From a checkpoint of a small transformer trained on Wikipedia.
Size: 19 layers, MLP 256 squared ReLU, vocabulary 2048, 3.06M parameters.
Training: a variant of Muon for these matrices, 91M tokens, 5769 steps.
Each number is 128 + 32 x the weight over its row's rms, rounded and kept within 0 to 255. Layers, rows and columns count from 0. Numbers have three digits each. The size before them is the row's rms in percent of the matrix's.

# down: layer 11 MLP down (transposed), 256x64, rms 0.585, rows 33-79, columns 0-63
# up: layer 11 MLP up, 256x64, rms 0.298, rows 34-79, columns 0-63
down33 099:135112099190193118170144100100074126158121116162114065147141143090142149086096120119103088116162120155137173174134087109151145203083181114102166121165152076146086172123173100130154143146142141
up34 105:126135112141194197141121139150116125124093102168120127118130114041055183088137117087130169146084082179087177162134146121079094129142115122124099131135111081122159111101170142105131154168157080
down34 111:162144123137188183153114148145063113127105121145128104117134138113076188088150150083172179123068117185089120112145107138080119099128137101074144119092096109146150084099181114153134187136110070
up35 091:109111205172143103115083118173095111141117080183155079110149143128123118143101084135111063134106169122136106113085158110123103151059173147120153095062141109137099123129173063156071131141127153
down35 119:126146113197106096126077113168116169131109074151143120152112141082106063136116103137124112144132150145148082133115129091125081131091131123109091000079134142124163119136109108131098108083132157
up36 107:105116109208137174107162114172150098154111136118138075144135115147157159096143144137070205159134168103079106153118109100165140122100202151106143154071153122188135152120145136108132060097141098
down36 100:088140126164092139120118114205155165178071132157116088124140122147144147068120144096037128131191145132076117103129101085176129176126158150110167141136134128175098144078167130100141129080145107
up37 080:140136111136151152076076089094129071131060108145168099178138139073159141117153093082127102084094148091152113155172103113118129111130113064117105097115153105105052141129097173123180154079133097
down37 114:183168122155146174102106071132142086130034125136138123166156138096083097129130069127165089080090122092154134186149105105139121172091095100135094059137159132092098149134097151113124120105145092
up38 108:122149146154127168146118136103084076105107155182100141190093190150184124100115099159167066079158137097097180105144101122139117143082146124163063107165069121133156124120095140154117139107095076
down38 096:083140138095136176170119123090072060148136179117146186172072159165171067119134080176170100137144129140113166111100080159155093159119149132162112150164080105129098112112106119127110139098091103
up39 111:091101156145177054126208129108111086113098108153134143098197081085098114133086114135085183151097103141116127130108092119191125137148075107165133104117141063109163132120133164121084148090139137
down39 118:133097123158125105168206199101151073101128141119147169048139092143122134091089113103100185118113119124085123143142100123141203135139116172132155115128140082095137112087127109138064188094130137
up40 093:087097129121122106068150109178098103147139143081078148093178174095135104106149080092131127155098174150177104151209159099118108061138162139116139128107128129104136138208091104109123160169150140
down40 090:074070140103151129127113127162089130158148129085131172104158156145151112116093088085164166178125147080156130181231163109105106090145121142118104129164103144101122124185131084063118160139150110
up41 098:143148088151172129150110132086179081126084166138131074096126136109108103149121104105082135096106122105151131092123093124184112083091162137045136151061143102100131110073138073149159203137131109
down41 095:097112122130136150151109108107152091105109102139135124136117114137124125136165095120048162086140177127159142108188082083186119094106145118069158159046084134132090122083125122103195171120075096
up42 073:073203130166106057133179152115118189155197113109082133075097168161105106108110140138164156141117093164130136066112123151116128141141162112143113135114096086123155152181139099103145135168129068
down42 091:208061132152156184118110117123154069090091145123151121194150115114103153149145128138087126131138132118128167196137122152158131116089062181121138064125168162129139084125108133148119082071138152
up43 099:112126125142110140149106160131131131126080119149107173136161097122140159160159049051177095131140088171075127142107090096125184177089092127182159178124094113054131116145138104111069130114139109
down43 082:129176123108090164150192144081122124104112186134158126096097144121099148100121138115116135151129166138056119112170125066124125045141121131125177085121121096170207107084089150113094167144126170
up44 103:107178169163114076098097117100105071068154148152134144119125143135085137112113170145144093157110142180192175138144161167101139147109166113160093143107139081080050119152107093144190101119136155
down44 071:074089062137152102160059106075195142157122123124143118132124106110103154148207091092129164090117140082085098144118126116136133157131102172117127043173132099092159115102107146121098130154157144
up45 088:189158175182112132130139087136127110134112098125102163168101108185044102094108104118119088137113138153158094197151149100131143183125077113077173182105097137142137120083120141070142095147137116
down45 086:082095105108131162136146145141155153147151127175137078075129123090199168110119167158180190119125145100108215093140109099158124046107127148169105124085132113132173127178150140158104146123101124
up46 096:141093178166149091113180095124136113087085165174099126130112116158150127136171110161095153093151161091181128180111121113151104123079224086125145110144138082070118156102107102178137117138080122
down46 094:146104128168146081097175141073150124101065147122106098121091108153112140164189121190120158117146166130157114175132132117106096111114213138137163153112102133104149141052110121173137147079066157
up47 099:067063148132171042119120164114158143111119110130097181116144141155126153128053127140172115127089175132120155072147152096170146098154107124149093104153129088114112113145092149188138084178170127
down47 106:066103104116145102132097156141165156097125141113141146079109129179104127124069114130110089187126177140138133053136186114142222129153119106189116074167145084121151121120110107178101116124161129
up48 084:077099156156124152091148109146133104108152090111087130127085125156159139158160118169160169050097127135123106155132105028107084141108084094152093128119163104106167102165084134203101116104152129
down48 101:200126102076151082136140072164082125179128162100105113158183122138180134127094059085093130116119126105175131084171146142132061125154115167098121153146128166102089105175104138122133097097122164
up49 103:133137076163148149095138134061138047125088158151131163172143192109143118080049161152136157145132109118065119089140101120182113138069145116126095134107087077107134126161128134080121150138108154
down49 101:127137135137144102128061152127137090189104107132125127184124206102157130117067123123120146136122127149112119158156131191156131164128180119146112190086092148074161108117085124049080159157109167
up50 093:110110046197110096091124121099116104131096172121136132076173140112090125103079096145115124117148128058137137118147131143112122173124152102107194179100105099130043108122146113158092139123138197
down50 101:138184055163103111145130137124106121146140166103179168053144163145109152136108143117161104134158144099153140039119102126093125172164108092127207149117087104140068086153125134144108142089100149
up51 092:069199167172152084116115140118107132151170145125135096162140167094111115143106091180174149134147052120115129143167159065068124148112140196115177134113167163083173144107154121132131140130112160
down51 072:172075124109135171138149110121123100121071172116091142114127102147092182095145177100156081113055184165108138110072079164160118104187075100130082094145100109114095104124142093154130146102150116
up52 096:126178121063146081050112140117125129127138143161146124039169153128160158111126110152111151134112155124119147119105139108159124148093137180153113117095229149154145101116112158115152052186140135
down52 113:137156163064123135130117131102151105059152125126133170041123124146150155106136087149189125189098101163100150149064127056124158144111106205105107137145150143170112145081104118105122095147130138
up53 103:088162173106125119127093221115142112113130125171154109115155160096094091190172086163137178160074105108128164167161175157149115084113133156183097091112137175094142133158133113092141127168126156
down53 100:119153130118160193115130163121105131127127144121134118090122141136126108154163077184165115143066114144100156134140195185111138076145125156201029110066123170106084152169140134121132121130152159
up54 106:120101200107179100085082064149145128178097106125090084077141150142099142138158150144178156140112191126176143109115153111147110068135116097133087108122109124151101109090115088170102141124205111
down54 100:164123171142127089096136061134097161205081150148111111099104132184103096082131148124120147151135215163149126108073127126138125105103137094098087094134108118133121096099101066097088155080170116
up55 086:140139158100142152122105093131113119148079135112158127161193162052155145150117115090084169159141185081141162215111103088119116144139076117149152139108099093184106117138158078132126184164105113
down55 096:161169171103137153135141110079117140161077107145109146189182110086138116149160121074098136163176197160117149178079109107108135193136081159164150081130113128138125134139159056127137143145080132
up56 085:186116169133105065106145155113099078124120122130187164112094141108074106133159135115119155121120116128106114125146112131141109151075128124139169096087155083088149084252187121115125138138174149
down56 094:169111117136075081111141152128079133158163116157165104077114130076095135134151138152099117105081139183126112144169107155090134135095114145091155047067119122130169108143197136110110135211163143
up57 102:186158168170134120084159130154155134165099098176102154179129119107161069082115086083152161179095129095107136182081110136098175121152153115092102147118098172113077142143151111119152103115170186
down57 124:138148167152109107139173155139206145157115134199072120165088095151136097097112146067087183123124165132104097118117091157118157129155155189110154125139069113094124114123180074103099159127176132
up58 104:143145157131119149136149179129156076140109148106161131151163143185169119116100162162097107130136133089069149168139147091137094147078138126073105164114074085079128212183118130083169118115162176
down58 106:133119122149127170136145142124193104125137119158162169125131153209139142071108132171069175150158130090101177211139160129100104151127150147094100147191077120100109192145134139131139114104180147
up59 100:106095142151153113128107129086132130107087141139166117156179158135065123112154103123104187112099119150130145166216145067123102127133131070128113172047094140145139215134148123165180145134119136
down59 095:116108128191136101160116119077146192099149144100135154114151178120112134070137155150087159105110125147165130144151095059108085183110078069100136148046084168134116174147164100136130140127117155
up60 104:113134145116168099093139089142126111130119093108140130110168121121130136219168100122145174072198104131119144122151142061154091073142140129151068086113132112114122124126141060096077073171167101
down60 104:145113103152129103112107143150143081107124131170160107131174107133147169139094154146135188116181151128088183171125150092052127073174177102163093096131094130158132120128114102128074067189175151
up61 089:162158146130175144117128110124090127122076125142137083150093139142175157197169164136122126163140111084086173108186157083165136132108113134103140094148098123108200116208078111113135170111163183
down61 109:186145094154156141080112122132154160143094133154134121114081095158182130174120141130102167175104091101064187105143115067141122121151103111080098103144113174121148117168094105114085157076156201
up62 114:138127130174154099087186128130126053137141092110099176106112170115161097202176132112172161121155139120126147129103164089163101050132073146160160143154122125108120159094153108158192142157167139
down62 099:179131160186198139127144114098121103109174129146172168122084156064073093164156139106189137115177109132090138125133140156153102097141084115114130179165111165131174148073138108148193112131146151
up63 116:109098110132123207109135118069107099144121106124064090111104134143157046164094052135121128136128122096160124110099152154136139112157149175194119118067107097144151115108085085196140149139123148
down63 094:092110112123124175102148152116083105172164154071104108162119092134114068074082106140117108099117115122140136142079132188120153173155113161201107098123119087190119105104107177170099145135072088
up64 103:093135128084153185095136055104148134178062103102126160148099160171076173157131124148120145131102105050062115141159086166129075169140151112135128132151092102136172165158115152130139163115151115
down64 102:108130105152143163120132129097149128145088071081095192148076177150101145126088151080120124115147118088107087118135128127093083150127150104141149217124081127104176133109076128147143208142076100
up65 103:120122100192153122100110134114147106140128112191083149128150084215115130181122154131141126126071133132121151047174185114081114144091112136164114077167121091127183133131068131112098114152112097
down65 085:143163110191095099163122123115130106106139145199103121137163093193080106210153092129138156141141145150126111127142161112108162172168098109225104088165174082155143148124107141145118142146109151
up66 096:125115144175159120133102137117189101166095086143153099086164131107165119174084184115121157146125131177126125157183133151139066113127156128142116092104073065068132194150146150189121136132111177
down66 108:112150155146109123180098083077164139140132157140156113089184127110125109175081171115134122157129141190077097196182115131137116152115137130129116112111109065085119187123184167145093122070101168
up67 087:108080125141173167100071122116136099145096201190123119118146176121116131151057138114149129138088132155137142176191167100119202112165161115071102096138109144109184141105098163119165111130116151
down67 106:113121156129178158175106123096114141114113167153133123103151201115137168121053106148113132103084152187156096149168198089111177137153138128080126103138119178129164138121130174135160093148065183
up68 105:162120162094124095131142159154118093139072143108128112096167197149160145101192195210077174129074085094120152131126125143105144168137170140075094133113163120142120192122104140113107108114136098
down68 101:146153167011111156155108137112101132146103164124057114081149158174108101067148146209122153148126123133102068148135101115165129148136121132081084135098155115128144154146127122101118098081111103
up69 122:143094152115090114099095158138097092094169093188155162177107122111143129121066160118144144117131078101219083098081144146115130112149088096076173175118103122137099141101091142143168076160150120
down69 097:166090126125105112126103153188111122115158070110145107155111092095063079154095154130156147119152137070212103157131157118101095154146077141082143193103119167122114163100081101107107104142100083
up70 103:060144128172148138091168143155100106147104157160117149113108155125072117179158170123047166134158133134154076135108140116091061136056149147169107149120111133122115104188173133153114129178170119
down70 112:097140103092133119104167134142129120137117178174168131050118164138084152166178147123094140138138129156167144152108090153091048139049160131142128172136091164118136125170141144145101152190166073
up71 108:116167136116142175081105064177141133110116155144108183142122152113120107074070138064161130108107127101141161098072104184104143141146151162169199143123132136138143040111160141155113121118175142
down71 113:157183145132150160141106082132109133055162194159079181153124147138124069077112171138136102094131137117147131128079085143104131146183136147164176189086153163138141082136095138161154085115127106
up72 096:113087158151056108126172132103163069148082184133123129150119100111128127164111111164198101162179167093142132186121131119113163112106171123164102156078075149067101109111148140182142103142151149
down72 098:110092157131083095140068137138129089146102101118094099200082111133080136138132074186101116192135147137132113151099160166147119095089127136156115157058093129035107108102146135147109115138124175
up73 086:116058106159128148130109123120058090093104144158118145101154126146110100146086054094128134113162168090161122124046119104177138104122104127194095124079073179111164141186117131144100152122136131
down73 105:089122083138101081155099122124028131081090122119131143094138145130055110127105116117163137162159183142166101170092167119150170138138098140191084098078089147100143140110103117110102185107138140
up74 094:102148137095119112101173135085118081174134140113085111148125109166105148201115151106115112077126093119088090109150058117150169067154147108123134169165194102113101125137129097096087146155139044
down74 106:134052128161110114084038107155128147165093170137137155144110149094124130112162153095130097102140138073105194133093114130149073165159158152094088114153116103117129126128107154191149162163098063
up75 084:142143116161150156144149174097114117150102120162053140103128102115108103133083203135122122176098131108111136177065086118158112125129091098057093083071160097128160151159105072157128128139129064
down75 089:111124143113144159079121061162100119175109155118127128115146179136144058069091092091201116093101132136124114056127173180157147118151103095129101111117136155087183114140183160126135141123179119
up76 088:129063171107181093121111097168100131067133132102120112145120115122181191150115150125121149110059126116157122164160138088160171154149151144108111142136174100129141134193209138090161130181111082
down76 113:174090138186160114144120093148142129044161143086105139147074138152189180128129129124115154150095135133153080161145149097126171154153167122104118141209192107158102111129189106153093140144151111
up77 092:160110152151117121093064142110095107085137138133113157131123170150138138161082142147107178116097146099179179129109134154154138101095125131098101080127134132170050141180081178191075061146154140
down77 111:141189144163097162132102120114078125086160102144144124173108141108144115175142157145099128095143148156187146092065212167131151164140133121091062080155177151181104128108102138143125086171149120
up78 107:093110175109110114139169101090049092185080184154171125136192087111093093110122141176080133145135162116155126129100132122182096150132166104112174117142195096094129166110115115133090164134144124
down78 093:097166111087161098105134131110091108125116143133149117109129109162061083128139169121182161135116161082088148128103143078123128185147160111138213107101128138092139089112105073121095229106144140
up79 095:153180163153073145065147096151133109148107097124170158182173083131082126120108119185122144100090153109129185108135078119133076108148170133139064069095071125142172151126145138099101160147139132
down79 105:121177152127053147170142115137117138091153128096112135155113038160105145121119142149137150125124131158143139107115065121098140095115124175188066115144164152181183110179110078116152113074155176